config.toml
n_head = 3
n_kv_head = 3
vocab_size = 6909
norm_place = "pre"
tie_embeddings = "early"
init_std_o = 0.00519
init_std_up = 0.027
beta1 = 0.95
warmup_steps = 208
final_lr_fraction = 0.1
train_tokens = 429100000
steps = 3285
dataset = "wikipedia_en"
Each number is 128 + 32 x the weight over its row's rms, rounded and kept within 0 to 255. Layers, rows and columns count from 0. The size above them is the row's rms in percent of the matrix's.

# layer 4 MLP down (transposed), 2048x256, rms 0.0584, rows 820-846, columns 128-255
size [ 43 132  36 126 120 116 139  45  51 130  41 121 117  99 113 118 136 120 126  41 124 123 122  56  36  72  45]
[[130 160 142 180 120 143 188  85 141  78  69 170 172 114 125  79 137 185 138  97 117 177  85 154 142 185 164  96  59  81 132  79 126 118 125 104 135 196 116  86 164 128 128  88 144 133 179  83 181  80  73 163 177 110 126  92 129 157 137  83 125  97 137 137 117  65 127 179 124 139 131 140 131 133 126 115 175 167 101 142  95 145 117 171 168  87 127 136 144 163 118 132  87 128 131 121 126 124 132 135  89 129 166 176 184  80  72  79 120 166  95 126 175 169 121 129 147 127 138 183 169  81 176 175 121 131 120 133]
 [169 122 137 129 149 105 178 116 178 122 119  82 177  70 162 111 177 122 120 113 147 124 147 130 129 132 131 134 126 136 162 137 133 141 137 193  82 146 152 161 122 102 149 135 146 108 101  79 116 144 138 155  86 169 125 191 119 126 142 122 157 148 112 100 132 159 170 100 128 134 129 184  52 157 154 113 120 151  87 159 135  81 139 117 176 123  92 128 143 166 168 147 178 148 122 110 157 107 125 134 147 153 121 130 162  54 151 134 101  83 113  67  90 113 114 121 167  92 141 127 144  74 120 120 165 144 117 130]
 [121 149 103 169 173 130 115 142 156 178 173 133  89 124 158 190 140 119 107 141  80 101 146 139 127 129 100 107 112 125 129 124 109 209  61  62  87 153 142 132 151 102 130  90 191 208 180 133 143  87 124 111 116 114 162  73 165 146 125 110 104 112 129  52  85  67 160 147 162 130 157 187  95 141 134 130 125  73  97 112 168 105  86 149 126  88 158  67 125  96 118 123 173 162 154  75 127 177  93  70  56  99 123 165 160  79  94 118 108  82  90  64 100 141 138 103 150 104 160  54 151  91 152 153 107 129 134  85]
 [116 109 175 126  89 144  89 137 132  74 123  87  94  82 119 164  47 158 147 148  46 172 149  98 133 128 135 150  75 174 213 115  99 149 117 112 114 171 176  85 149 150 151 146 175 101 136 152 144  63 126 121 148 114 123 154 150 105  98 102 110 158  83 150  26 158  78 144 139 175 100 174  81  87 121 131  99  79 107 117 114 148 130  97 129 140 156 146 123 124 145 131 116 140 180  87 169 147 109 139 195 147  73 113 125  64  84 134 175 105 167 117  92 126 201  97 107 101 180 132 114  87 144 137 156  93 137 180]
 [ 91 143 158  96 136 130 120 103 146  92 132 148 167 119 161 143  84 109 156 136  52 134 132 152 136 106 161  50 130 138 178 135 109 125 101 174 125 157  70 131 135 153 114 107 116  90 160 146 108 151  66 127 168 124 104 107 151 132  85 137  86 110 114  89 133 159 132 173 129 100 149 132  94 102 117 172 167 152 119 114 122 161 109  75 141 114 115 169 141 138 126 128 103 129  90 118 141 182 138 106 146 141  90 124 122 132 105 170 111 104 135 158  64 124  84 155 101 213  97 117 179  92 171 109 133 125 149  92]
 [124  89  84  91 228  42 196 137 188 133 138 169 104 118 190 146 101 129  81 155 163 138 122 130 147 144 131 105  74  87 114 112 114 182 103 138 135 111 104 110 141 147 132 143 173 186 174 112 136 155 115  94 110 103 191  55 131 109  86  82 153 139 172 136 107 158 163 146 121 181 153 126 110 171 118 116 118  97 127 111 133 102 188  98 131 129 124  88 140 110 142  77 110 123  54 134 145  71 113 118 118 137 120 164 195 150 141 164 109  99  97 102 112 102 122 141 152 221  98 159 142 156 157 183 162 152  91 149]
 [162 123 132 130 129 108 111 170 126 166 157  97 150 112 134 132 154 123 136 132 123 155 170 112 152  98  88 110  80 148 171  64 106 158  92 138 143 117  78 169  90 124 120 104  85 180 109 141  61 175 124  69  73 156 142 135 163 133 117 113 107  43 118  94 150 120 157 126 131 154 117  93 147 115  98 153 175 165 145 159 162 151  97 157 168 142  98 135  92 133  93  69 131 110 187 205 102 124 166 104 162 167 114 102 123 104 122 133  81 148  88  42 128 143 110 140 140  75 110 147  54  77 125 110 130 177 151 120]
 [137 124  94 173 125 139 150 109 118 121 105 107 164 140 223  81 109 157 136 128 156 171 143 129 112  85 167 100 114 141 119  74 112 175 119 139 117 120 132 156  96  83 129 109 101 142 123 169 149 130 145  84 113 112  91 134 121 120 162 110 145  30 123 141 133 114 119 180 144  90 167 154 104 129 109  94 149  33 210 150 145 148 132  69  51 200  70 125 174 138 103 101 151 145 122 123 171 131 158 131 133 129 131 107 105 108 114 121 148 126 186  88 121 106 120 114 158 125 168 115 135  95 133 142 107 168 169 112]
 [106 116 117 116 132  85  63 132 120 113 151 154  92 163 138 100  77 118 162 117 133 103 122  84 104 117 173 124 129 131 131 178  75  68 171 119  82 170 163 130 164  83 134 115 144 162  83 102 148 122 144 129 124  47 128 126 122 166 116 165 141  95 123 129  77 147 155 164 158 162 102 103 120 134 113 142 153 121 170 139 105 130 168 200 156 159  80 112 163 117 126 155  93 142 140 159 115  86 148 142 101 104 159  41  80 155 114 244 149 198 158 137 107 148 103 144 170 103 105 116 186 117 134 161 110 227 188 141]
 [103  94 144 129 132 104 110 169  81 117  93 106 106 147 144 154 135 119 119 151 170 187 105 133 140 100 133 155 112 127 102 164 108 126 106 140 143 149 191 169 156  98 161 124 139  88  10 111 104  89 131 151 205 163 120 123  97 144 182 168 131 146 125 165  78 198 125 166 136 108 118  92 105 109 141 132 119 172 119  83 130 130 126 136  87 111 184 101 215  80 100 156 156 178 131 134 214 123  77 128 101  97 160 165 144 168 120 142 150  89 172 117 106 163  84 105 144  89  73 100 142 124 125 104 121 147  45 119]
 [ 84  65 131  96 161  61 134  83 127  73 179  85 123 164 128 104 116  78 187 116  85 176 112 127  89  86 178 107  99 118 157 157 129 154 110 171 120 156 161 118 122 135 145 134 152 150 140 126 184 117 127 145 109  86 106 115 151 132 143  99 140 176 121  92 146 139 176 102 145 128  83 152 147 102  95  62 125 134 114 124 145 144 150 124 134  74 143  59 177 128 168 151  66 207  64 125 144 141 157 138 142 130  84 193 155 114  99 158 192  77 160 166 154 127 122 139 100 149 126 191 129 101 103 138  73 108 126 149]
 [132 116 145  98 175 160 155 145 143 166  79  95 146 132 182 125 157 197 139 154 118  75 114 127 164 170  91  97 133 118 189 109  47 166 167 150 121 140  96  92 137  83  81  71 108 114 172  64 134 125 110  77 178 157 128 146 172 108 180  98 115 112  68 104 149 159 168 141  47  91 115 136 135 156 170 129 144 129 121 125  79 112 105 146 142 124 209 158 132  96 170  89 169 145 124 160 165 150  89 153  95 135 164 158 140 114  92 137  77 103 174 123 115 166 172  93 112 128 115  99 141 127  77 100 111  97 108 112]
 [ 96 158 110 158 158 201  92 143  87 129  92 111  88 175 112  90 140 150 124 158 160 170  84 103 128  99 105 145 149 136 102 126 130 111 139  94 144 119  94 130 158 126 102 169 118 126 164  99 124 104  87 198 139 163 100 141  73 152 186 136 168 144 135 125 148 123 173 130 100  92 129 109 107 168 104  75 180  51 106  94 138 136 152 131 167 142 164 170 166 209  69 144  89 121 162  71 123  86  98 211 122 104 166 158 102 201 144 119 164 155 131 114 128  97 112 147 178 161 114 126 147 137 142 115  98 165 130 159]
 [116 107 140 136 123  99 146  95 164 135 100 150 106 123 127 132 112  50 131 133 136  91 154  92 116  87 107 115 142 143 145 107 160 134 139 132 179 159 114 156 140 161 147 137 103 156  62 133 150 212 151 132 137 143 119 166  62  86 155 112 139 147 110 110 154 141  93 151 110 125 126 127 144 162  90 135 107  76 131  96 183 113 110 161 120  82 119 117  76 137 134 103 164  75 112 123 113 111 128 151 101 121 170 132 151 122 159 156 110 163 105 125  71 124  98 157  97 119 112 142 100 115 113  46  94 113 115 103]
 [173 155 159 180 113  90 143 115 111 103 133 136  81 143 108 122 157 156 117 126 124 113 134 122 121 138 166 161 177 117 149 135 164  48  84  87 115 139 142 119  85 151 135  81  75 158 123  79 127  79 108 188  69 135 148 167 116 119 183 170 127 138 114 196 144  93 151 121 125  96 129 129 153 102 146 138 127 126 130 177  79 173 112 130 143 159 148  80 136 137 117  73 156 115 115 191  86 122 154 129 205 175 121 171 123 139 177 144 103 113  99  96 123  84 181 102 127 120 141 164 108 110 137 150 142 142 111 143]
 [143  96 155 106 141 156 137  68 160 107 140 134 144 156  82 118 152 206 163  99 177 120  95 155  57  92  89  75 132 141 141 174 145 166 157 144  80 189 118  97 185 100 105 184 132 132 179  99 113 140  81 161 170 161 215 179 129 104 176 121 138 131 125 171 143 128 160 108 106 102 105 115 155 116 141 139 134 193 112  85 162 147 121 125  82 126  65 109 162 133  75 141 134 144 150 126 125 123 117 170 130 173 151 160 118 116 137 109 143 145 168  80 107 117 138 139  75 113 112  92 142 114 212 111  82  71 114 125]
 [158 149 100 117 107 106 127 113 121 169 132  96 125 151 124 166 134 107 110 147  93 115  72  90 109 103  98 153 125 205 123 148 144 111 165  55 131 116 241  74 110 133 105 163 144 135 176 103 169 171 150 160 139 148  97 159 143  76 155 117 140 147 179 123 111 100 182 121 170 166 131 153 142 216 125 116 138 107 125 147 167 118 120 155 159 108 163  74  90 115 101 165  93 132 151 144 102 122 158 136 125 138 120 177  99  99 108 132  97  79 108  95 116 133 122 119  87 122 146 122  91  97 136 150 102 176 144 119]
 [161 123 100 112 124 132  46 133 177  89 133 165  92 104 176  93 123 135 114 127 105 165 116 162 113  72 154 131 119 193 125 102 102  80 155 143  90  52  98 107 116 100 130 129 184 123 148 105 153 118 141  78 122 124 149 162 156 123 138  73 146 183 106 123 143  76  85 166 151 143 144 121 142 118  83 121 152 138  83 104 145 131 166 157 174 165 147  73 110 160 139  70 158  78 109 110 160 128 119 148 133 106 165 107 116 161  82 132 114 139 101 104 134  91 135 171 106  65  92 117  62 137 194 146  66  48 112 178]
 [148 127 130 129  95  84 160 106 100 155  93 121 141 103 110  86 144 148 170  62 112 160 144 123 107 175  51 147 151 145 109 147 144 104 169 160 107 138 132 158 120 129  99 138  63 116  80 169 105 143 118 181 135 121 113 169 133 173 111 129  87 183  77 154  80 138 167 109  88 116 108 168 170 164 142 128 100 104 190 112 198 133 147 119 157 158 178  73 121 138 131 153 157 126 137 110 143 103 110 146 137  72 114 167 121 114 105  91 136 104 171 168 140 110 144  67  82  82 124 155 145 187 136 134 150 144 198 139]
 [132 160 109 133 129  75  95 147 140  90 155 128 158  99 143 158 121 139 144 129 124 144 178 162  88  85 131 110 112 143 120  81 133 166 164 100 108 145 166 139 124 171 150 135 153 142 109 137  94 149 146 126  77  95 126 156 138 160 119 128  74  84 158 134 139 178 101 145 119 224 169 203 103 137 152 177 137 129 155 136  98 109 114 117 121 164 124  90 102 146 109 121 139 132 121 166 116 114 118 135 171 157 130  37 112 124 185 131  98 133  96  64  67 109 119 128 166 140 108 119 129 130 209 126 154 147 147 108]
 [219  89 144 156 104 138 113 138 134  79 118  92 111 153  63 182 137  91 102 120 127 151 124 112 123 195 169  89  70 131 119 162 153  97 155 149 130 156 153  85  59 147 138 126 114 121 109 110  94 121 124  50  89 158 129 114 114 167 151 111 115 108  95 104  80 105 125 126 110 130 139 130 111  85 109 100  84 170 139 165 160 111 186  89 101  89  86 103 147  88 130 119 150 117 109  99 149 136 157 181 143 131 100  96 123 156  84 143 120 135 166  61 110 102 106 170 247 200  92 136  97  64  89 131 103 124 145  88]
 [149 192 124 150 104 140 170 158 160 103 184 163 101 142 146 110 171  83  96 145 177 142 177 155 173 119 141 139 178 134 106  80  86 122 150 133 150 137 108 116 151  73 116  99 124 207 129 144 131 115 126 121 148 100 129 141 165  94 138 153 146 112 147 153 102 170 133 167 174 149 155  91  87  98  78 103 143  80 107 152 113  85 112 118 128 106 143 156 134 190 154  98 122 122 107 145 139 135 123  94 191 153 110 121  77 131 129 226 142  80 118 124 150 195 118 113 120 219 118 130 118  67  90 114  78 152 119 152]
 [122 138  61 133 143 143 198 119 129  82 104  99 123 142 113 104 138 196 130 126 142 127 139 117 123  99 137 151 104 135 142 144 108  96 160  86 137 185 158 160 142  95 153 155  74 142 106 185 164 149  98  81 198 141 128 120 115 133 155 186 148 169 185 117 135 106 114 121 187 104 157 131 144 113 189 127  99  68 123 135 188 128 105 157 137 142 142 111 136 141 103 104 146 157 114 158 107 141 143  87 162  83 142 101 127 156 130 106 127  91 108 127 114  74 145 100 159 227 159  91 133 152 109 173 125 131  94 119]
 [116 165 190 128 108 127 126 140 151 149  86 132 167 108 174 142 127 100  70 118 124 150 112  97 174 107 118 101 113 118  78 112 107 160 140 124 118 119 159 238 107 147 168 120 137  86 177 153 154 162  99 129 146  86 120 122 164 148 131 141 110 107 129  85  83 163 133 143  88 144 204 113 111 124 136 178 103  84  69  78 181 114 131 109  32 118 122 126 101  94 135 161 168 119 121 103 200 123  61  97 157  69 140  76 172 114 174 159 196 122 117 126 137 133 116  51 132 134 179 152  65 116  67 164 142 173 115 119]
 [171 116 110 149  93 189 138 101 129 108 117  85 167 109 128  55 136  86 208 136 117 136 152  78 157 106 154 125 101 151 160 156  96 153 164 139 151  97  78 123  72 142 140 104  60  52 124  98 152 154 160 116 144 159  80 119 126  89 132 119  92 138 112 164  83  93  85 122  96 155 153 119 125 151  74 112 127  86 124 125 140 116 123 149 116 112 127 187 100 184 178  76 146 123 116 155 167 127 133 116 159 165 128 105 134 146  94 164 106  70 165 186 166 101 124 109 174 120 128 153 168  96 171 160  69  75 167 163]
 [157 151  91 156 107 156 139 167 114 139 152 129 133  71 122  64 123 119 126 158 142 102 145 123 161 107 133  96 140  99 151 115 123 116 172 119 117 138  58 122 171 133 177 195 132 118 120 153 135 134 101 175 158 156 146 129  86 179 181 106 113  84 114 121  81 126 150  92  68 100 156 138 126 120 124  72 101 124  94 115 194 121 141 119 136 172 121 122 123 124 139 123 168 162 103 134 149 104 112 140 129 120  83 143 102 125 170  69 147  33 135 147 174  80  93 130 105  69 137 134 126  40 121 122 132  97 116  75]
 [ 58 107 127 112 149 182 137 111 127 186 106 198 141  79 110 103 128  50 138 101 165 135 106  50 165 121 151 132 150 152 110 127  80 105 201 122 116 198 108 139 110 125 159 176  91 119 210 134 132 171 130 163 136 116  90 124  76  69 122 129 104 103 110 155 148 148 165  67 105 149 100 133  94 143  82  89  96 131 134 123 145 134 133 116  93 102 129 149 142 116 132 134  88 148 121 115 107  72 141 130 140 172 112 164 119  62 151 158 130 151  54 129 114 137 133 110 150  93 134 196 119 165 155 108 108 137  85 170]]
# layer 4 MLP up, 2048x256, rms 0.067, rows 821-847, columns 128-255
size [130  60 126 109 103 135  59  59 124  52 118 109 107 109 113 125 115 121  57 118 113 110  72  54  74  56  77]
[[ 98 161  81 149 100  90  86 109  79 107 154  93 115 151  98 145 164 128 167  63 193  85 143 191 121 138 106 130 101 127 129  95 167 157 119 131  71 118 139 152  78 107 117 116 106 125 140 182  70 152 107 170 119 159 154 127 114 121 136 100 126 119 113  81 198 150  77 114 135 121 121 136  79 115 153 157 163 174 157  93 154 145 134 139 102 123 160 156  86 138 130 143 129 170 139 164 132 142 140 166 193 139 109 130 165 125 130  80 145 173 126 109 115  63 203 117  98 103 111 116  73 179 145 173 106  64 162 174]
 [ 40 148  43 168 130 108  77  98  75 137 122 157 142 112  66 119 143 110 129  55 162  89 125 181 153 109 135 129 176 112 134  28 156 123 157 120 117  95 139  92 146 149  94  91 121 123 134 135  77 116  68 160 113 165 110 177 124 135 108 170  76 113 149 154 131 123  78 115 121  96 121  87 151 148  75 159  78 159 111 118 127 113 189 128 181 129 129 152  95 136 191 128  80  54 143 145 127  94 143 160 173 144 131 119 154  74 139  55 136 145  98  94  64  97 138 141 121  81 174 148 123 103 111 117 137 113 162 141]
 [139 137 125 156 123 133  84 125 100 138 164 141 154 115  42  62  99 135 157  91 130 162  97 156 123 145 105 149 128 108 110  81 117  82 114  88  80 100 113  77 141  90  61 104 136  64  73 154 121 132 100 137 131 133 145 102  83 154 158 130 105 121 155 136  90 126 154 135 119 129 117 115 171  92  46 206 119 159 140 106 119 116 149 118 125 110 123 117 126 158 142 129 136  90 142 165  89  90 120 128 114 135 148  82 124  80 156 112 131 165 161 163 117  88  97 165 129 119 122 119  96 138  83  92 115 117 131 133]
 [132 167 167 151 105 131 138 170 112 130 143 132 139 157 106  94 110 129 102  93 132 150 124 171 177 178  81 131 125 110 124  46 205  65 107 117  74 107 140 126 127 134  83  98  91 124 183 120  81 110 121 180 126 144 104 123 135 119 111 141  99 123 121 154  97 146 128 147  54 123 143 130  90 158 137 141 146 158 102 181 137  88 132 120 112 176 135 121 130 140 193 109 136  78 123 146 135 140 106 104 125  97 133 117 162  86 129 108 114 112 164 104 120 107 166  99 130 106 125  98  72 194  95 174 166 108 174  95]
 [ 32 120 163 110 108  43  88  51 115 162 165 196  99 154 143 167 132 144 109 136 139  84 108 157 135 101 119 145 138 115 139 141 130 123 122 168 139  61 160 137 145 134 148  64 149 116 172 157 124 160 111 128  76 122 152 194  77 162  78 106  91 128 103 118 145 165 102 148 126 135  76 118 117 123 117 128 148 150  65  91  67  75 159 142 177 184 146 154 119 142 138  73 111 123 172 191 125 141 133 129  74 128 170 131 128 119 180 172 124 179  98 134 125 146  87 183 125 148 167 121 176 107 134 144 160 136 185 154]
 [103 129 158 175 109 135  83 138  97  76 144 109 123  72 141 123 127  61 183  84 108 137 152 144 174 134 163  77 150 127 118 140 149 151  73 128 142  62 157 154 128 131 121  51 117 167 112 144  89 104  97 153  77 136 168 102  51 170 161 189  96  44 144 159 108 164 144 106  90 135 102 144 190 140 111 115 144  99  76 164  99 162 154  91 163 148 116 158 125 221 126 128 124 116 129 134 134 108 124 106 190 135  83 125  56 111 178 133 136 185 101 132 142 135 140 146 166 123 114  81  52 117 121 183 164 165 117 126]
 [ 68 155  93 143 113  94 131 116  66 150 145 178 140  71  77 116 130  58 135  88 193  62 140 188 125 110 137 151 126 111 116  87 134 109 146  73  91 100 104 104  78 121 118 100 114 124 167 133  86 104  64 135 128 160 120 161 102 107 103 141 121 108 152 110 175 135  67  86  84 139 140 115 176  88 113 167 131 154  58 118 108  93 139 160 174 137 186 165  89 215 124  90 121 109 135 186 120  79  95 133 155 158 158  64 149 115 119 101 136 159 137 142 109 125 145 146 107  60 133 104 118 122  91 159 126 123 155 134]
 [ 47 148 120 129 126  98  83 147 144 159  85 167 144  95  97 108 133 121 176  94 148  58 129 207 103  53 138 154 129  94  99  84 103 141 154 106  96  73 156  81 113 104 105  92 131 123 181 216  86 106  72 150 102 159 139 135 115 189 106 144  85  85 169 125 158 173 130  76  88 158  88 107 144 102  87 160 155 143 107 134  80 109 186 156 139 155 129 131 118 125 194 118 114 124 145 124  82  74 128 158 187 153 117 119 154 101 149 135 115 120 146  97 112 114 191 156  98  77 153 104 114  97 109 117 124 140 170 129]
 [123 174  96 140 141  84 125 115 135 156 118 103 109 115 141 125 151 129 182 158 132 154 155 129 110  71 147 183 136 114 115  82  96 118 173 146 126  88 110 107 169 171  96 116  85 123  64 134 117  82 136 164 135 157 138 136 122 152 135 107 149 132 108 160 135 147 148 163 131 106  43 132 173 158  72 133 101 200 113 131 158 132 189 193 123 177 167 143  98 119 193  86 154 122 148 145 139 144  74 205 118 153  93  68 184 137 177 101 130 107 163 119  70 131  95 181 146 121 113 147 182 172 136  83 123 150 173 199]
 [109 168 114 131  56  98 122  58  93 124  81 170 145  79  59 110 161 104 165 110 169  94 129 145 125 155 136 118 186 113 171  68 112  55 170 121  95 105 143  85 162 128 125  37 132 107 136 126 102  93  80 158  94 158 128 170  92 145 144 151 129 125 121 130 199 143  81  70  39 103 123 144 183 106 101 197 143 114  96  82  89 112 155 160 157 126 141 137 112 155 158  95 113 105 141 136  84 122 156 132 133 158 130 129 136  56 150 111 139 153 127 113  81 125 142 140 110 102 123 122 134  94  86 166 144 149 151 137]
 [146 176 124 155 168  82 116 121 135 140 149  98 114 167 150  54 118  93 147 115 137 148  98 125  89 139 129 139 140 122 116 121 103 138 147 109 118 132 219 154 137  86 125  99 123 104 112 128 158 105 134 114 130 207 108  97  73 155  87 123 132 100  99 120 124 107 173  95 116  61  92 112 101  81 106 136 153 200  86 187 136 144 170 138 106  68 142 160 131 114 179  31 119 116 108 129 140 144 151 144 151 126 106 142 101 136 177 132 157 169  66 123 108 121 157 103 165 103  72 166 175 147 107 113 130 205  93  93]
 [162  96 133 132 127 110 124 162 126 133  91 125 159 131  98 110 114 124 126  68 170 155 120  99  56  50 150 149 130 126 153 141 187  93 140  65 129 106 191 156 163  84 135 147  97  57  73 165 107 112 114 110 130 147 108 101 104 139  99 163 126 107 212 158 161 122 132  79 115  44 172  77 144  68 147 145  95 131 102 139 117 126 161 176 131 163 117 147 134 169 153  73 115 112 165 176 124  54  99 117 148 156 131 128  91 124 167  97 144 139 105 139 129 129 194 120 148 154 183 165 110 115 173 140 166 161 138  58]
 [ 66 174 141 116 101  86 130 148 117 137 147 209 116 131 127 121 119 121 139 135  95 122  49 145  85  94 127 139 163 115 121 138 153 157 111 152 120  89 214 124 112 112 113 138 135  92 186 114  76 166 140 139  52 147 141 135  89 161 105 170 127  84 114 170 125 119 147 127  93 137  92 123 150 159 163 159 156 200 108  92 107 115 162 110 182 109 192 103 102 141 146 131 102 137 163 149 144  97 146 160 110 133 137  92 125 119  95 120  76 122 113  89 133 107 118 156 110 119 154 135 149 183 110 131 144 147 106 122]
 [132  81 103 215  75 145 139 140 135 156 140  95 187  89 101 154  97 138 202 168 153  89 143 120  95 146 105 148 102  74 182 124  87 139 193 169  98 155 132 129 168 154 108 166 162 122 142  99  89 153  80 160 142 146  72 163 125 133  21 159 126 102 101  86 181 119 123 101 118  78  85 156 136 166 101 129 123 141 101 108 132 149 151 140 127  77 160 161 158 100 103  66 105  98 175 127  56  80 150 142 183  80 148 124 194 142 196 148 151 108 165 127 121 114 140  91 109 145 112 142 126  72 134  88 108 163  81 123]
 [125 104 114 153 130 102  98  80  80  99  52 120 181 156  71  84  96 120 199  80 140 168 138 109 122  88 151 183 146 162  29 131  82 152 125  91 125 115 148 148 102 140 170 128  91  57 144  83 122 159 105 141 155 191  70 161  94 159 122 157 160  69 134 149 168 117 106 169 130 135  91  97 168 154 150 146 117 182 131 107 193 134 170  99 134 113 130 159 145 160 116  39  61 112 164 147 115 139  62 102  88 147 132 135 175 160 139 164 175 124 130 152 136 157 146  89 112  95 139 190  94 201 108 131 131 172 191 158]
 [138 155 146 157 141 117 162 129  96  87 103  71 132 123 121  73 161  76 141 170 150  63 133 161  71 145 154 127 149  94 119 122  71 137 115 144 121 131 151  74 139 121 105 177 111 149 162 109 129 122 155 146 126 171 133 226 156 179 143 123 151  92 139  76 127 148 180 123  38 153  51 170 102 149 103 125 181 117  96 159 131 129 140  90 126 100 187 181 114  90 100 154 163 138 157 126 148 105 116 196 147 178  89 115 144 173 147 110 157 128 106 114  66  85 148 149 144 110 163  88 152 160 155 124 137 124 194 165]
 [126 101 140 145 107  86 114 163  73 135 129  61 145 128 165 161 172 154 142 116 162  30 139 162 110 135 109 145 153  90 148 115 119 171  97 127  99 145 153  87 129  99 103 142 177 154 103 121 105 174 101 115 144 149 107 111 130 162  89 176 134 100 193 107 136 235 119 103 128 179  97 145 138  89 140 155 150 145 166 113 115 150 106  70 186 146 130 176 117 109 135 197 108 153 186 126 126 141 112 203  73 138 125 108 169  88 164 118 117 105 123 167 104 128 162 144 150 113 115 102 130 171 119  76  97  98 159 104]
 [141  96 124 114 163 157 112  86 157  66 103 121 131 132 165 138 209  35 109  61 129 132  85 126 120 149 123 105 105 105  90 124 122 151 140 133  87 131 209  55  82  89 150 138  61 104 121 125 126  95 126 174  98 140 140 133  82 103  76  92 160 130  81  59 157 164 112  63 141  68 116 168 101 125 121 165 107 174 139 157 127 123 138 120 128 109 139 130 103 124 128 127 116 119 116 191 143  81 142 133 140 120 114 129 109 101 105 145 138 124  58 139 154 119 179 132 141 117 110 144 165 101  86 125 155 146 146 172]
 [ 62 154 132 140 112 126 117 129 110 157  87 157 153 134  32 100 155  83 171 146 151 105  88 151 121 143 164 180 131 133  94 105  98  76 170 121 131  56 105  96 133 128  68  65 112 104 104 188 102 114  87 191 126 118  89 187 106 126  86 123  85  96 157 151 143 142  75 110 101  99 121 138 139 115 128 143 111 164 101 176 130  59 133 124 128 155 169 150  75 149 157 104 117 135 177 133 104 102 185 158 158 176 148  91 170  71 158 130 114 145 130 121 102 107 148 154 143  58 164 142 111 150  85  98 210 121 130 134]
 [112 142 155 167 122 105  71 108  78 189 127 102 100 143 114 157 136  80 154 148 155 144 132 152 138 105 197  85 135 127 109  55 159 182 128  52 137 130 130 137 195 159 124  67 116 136 114 146 101  67 142 125 118 134  90 118  70 155 154 185  83  58 152  67  72 158 111 147 150 111 141 144 168 120  59 137 100 157  80  83 124 142 145 120 152 150 162 147 115 156 118  43 135 148 121 123 153 153 169 135 124  78 104 124 166 164  79  93 114 116  93 147 128 159  99 117 124 135  64 124 109 168  74 191  87 113  82 162]
 [105 133 161 144 157  97 124  58 111 118 152 171  91 129  98 150 181 132 145 154 208  97 141 138 122  98 103 115 140 109 110 111 112  86 103 139 138  85 145 107  86 124 114 115 145 185 170 118 112 120 145 157 145 130 176 114 154 125 137 123  45 150 175 121 193 163  86 143 152 130  97 131  61  80 180 195 144 152 170 116 110  78 100  88 197  98 217 141 106 108 104  51 124 112  77 134  37 131 127 112 132 207 123 129 153  98 158 152 109 151  92 139 155 113 167 186 163 126 113 124 100 144 171 156  82 148 128 193]
 [132 135  97 111 142 100 179 125 133  69 111  81 107 110  46 110 107  58 118 124 138 113 127 163 115 150 150 104 180  83 124 127 106 162 145 169 151  83  91 131 176 183 132 113 156 174 146 178 149 128 130 187 112 121 124 168 152 151  97 131 155 151  85 113 162  95 135 147 133 139 123 175 133 113  50 100  93  93  89 159 139 124 155 141 118 104 144 195 154 158 118  64 169 113 108 140 117 128 118 141 171 138 111 138 118 113 123 128 167 111 118 153  56 151 133 100 139 118 189 155 158 169 144  74 153 135 152 225]
 [ 70 190  56 114 155  99  65  95 119 137 107 120 124 133  75 105 161 124 139 137 150 120 109 168 130 112  98 142 172 127  97 115 168 118 190 123 141  91 182  85 134 204 135  81 165 102 144 144 146 137  80 138  60 164 133 131 130 109  95 123 120 125 152 138 144 105 143  87  72 101 103 125 121 134  69 156 140 117 117 199 111  53 124 153 209 113 180 145 115 160 167  76 107 122 135 137 106  95 149 152 140 112 142  48 133 135 165 119 112 161 130 137  93 107 157 190 115  78 135 133 168 137 129 146 179 157 127 145]
 [130 140 104 170 116  88 107 110  88 143 117 111 168 134 103 141 170 102 122 126 221  86 137 169  97 121 165 117 219 118 151  76 150 121 129  76 107  82 117  84 152 140 116 129  80 152 132 159  92  76 113 151 126 137 105 156  88 156 109  97 111 108 156  94 169 130 100 102  58  68 127 115 150 135 120 152 143 139 110 118  74  91 165 134 154 149 150 112  69 180 180 113 125 106 162 121  76 118 146 186 153 162 109  84 134 106 196 102 131 126 149  83  62 147 158 175 108  95 119 115 105 161 138 132 123 171 134  96]
 [ 83 177  87 149 127 113 135 112  65 151  79 126 158  96 103 125 121  87 184 126 150 114 108 154 117 119 163 127 172 140 103  84  90 107 141  91  82  96 191  55 147 169 102  89 131 134  78 133 105  98  97 165  72 148 102 155  92 152 104 155 132 106 139 148 170 148  83 101  65 129 128  88 143 128 140 138 141 137 133 157 130  50 156 120 151 142 177 124  84 139 168 129  93  68 159 132 111  86 145 203 130 145 132 116 154 145 135  99 123  96 128 116 138 155 180 172 130 117 142 132 142 141  87 139 188 161 174 145]
 [116 124  98 182 142 124  97  62 110 104 103 129 150 115 101  91  96 105 127  71 158 139  58 163  83 102 178 134 116  67 103 107 121 167 132  89  93 105 192 103 156 159 128  91 109 130 148 145 120  90 136 127  92 150 149 186 159 151  68 173  86 110 178 141 136 149 108 111  93 106  91 111 187 112 106 157 131 163  88 141 115  72 179 156 114 128 131 184  92 128 178  67 112 114 127  95 121 145 122 163 127 173 166 106 112  92 125 114 144 133 121 172  78 102 132 170 122  60 100 172  84 171 112 157 189 130 147 122]
 [105 150  61 147 114  98  75 107 123 150  90 134 171 118  82 119 138 108 138 126 146 110 127 158 136  90 124 153 168 164 132  83 114  91 147  77 133  63 143 116 172 144 123 117  82 143 121 133  98 116  60 143  87 156 145 197 145 136 107 108 126 139 140 128 136 174 123 100 118  67 135  66 147 118 132 157 144 127 119 169 125  98 159 175 111 132 129 107 110 167 152 106 125  65 176 156 123 130 181 144 170 164 120  91 146  88 151 102 114 150 124 125  86  80 132 195 112  53 153 109  87 165  92 154 124 106 154 155]]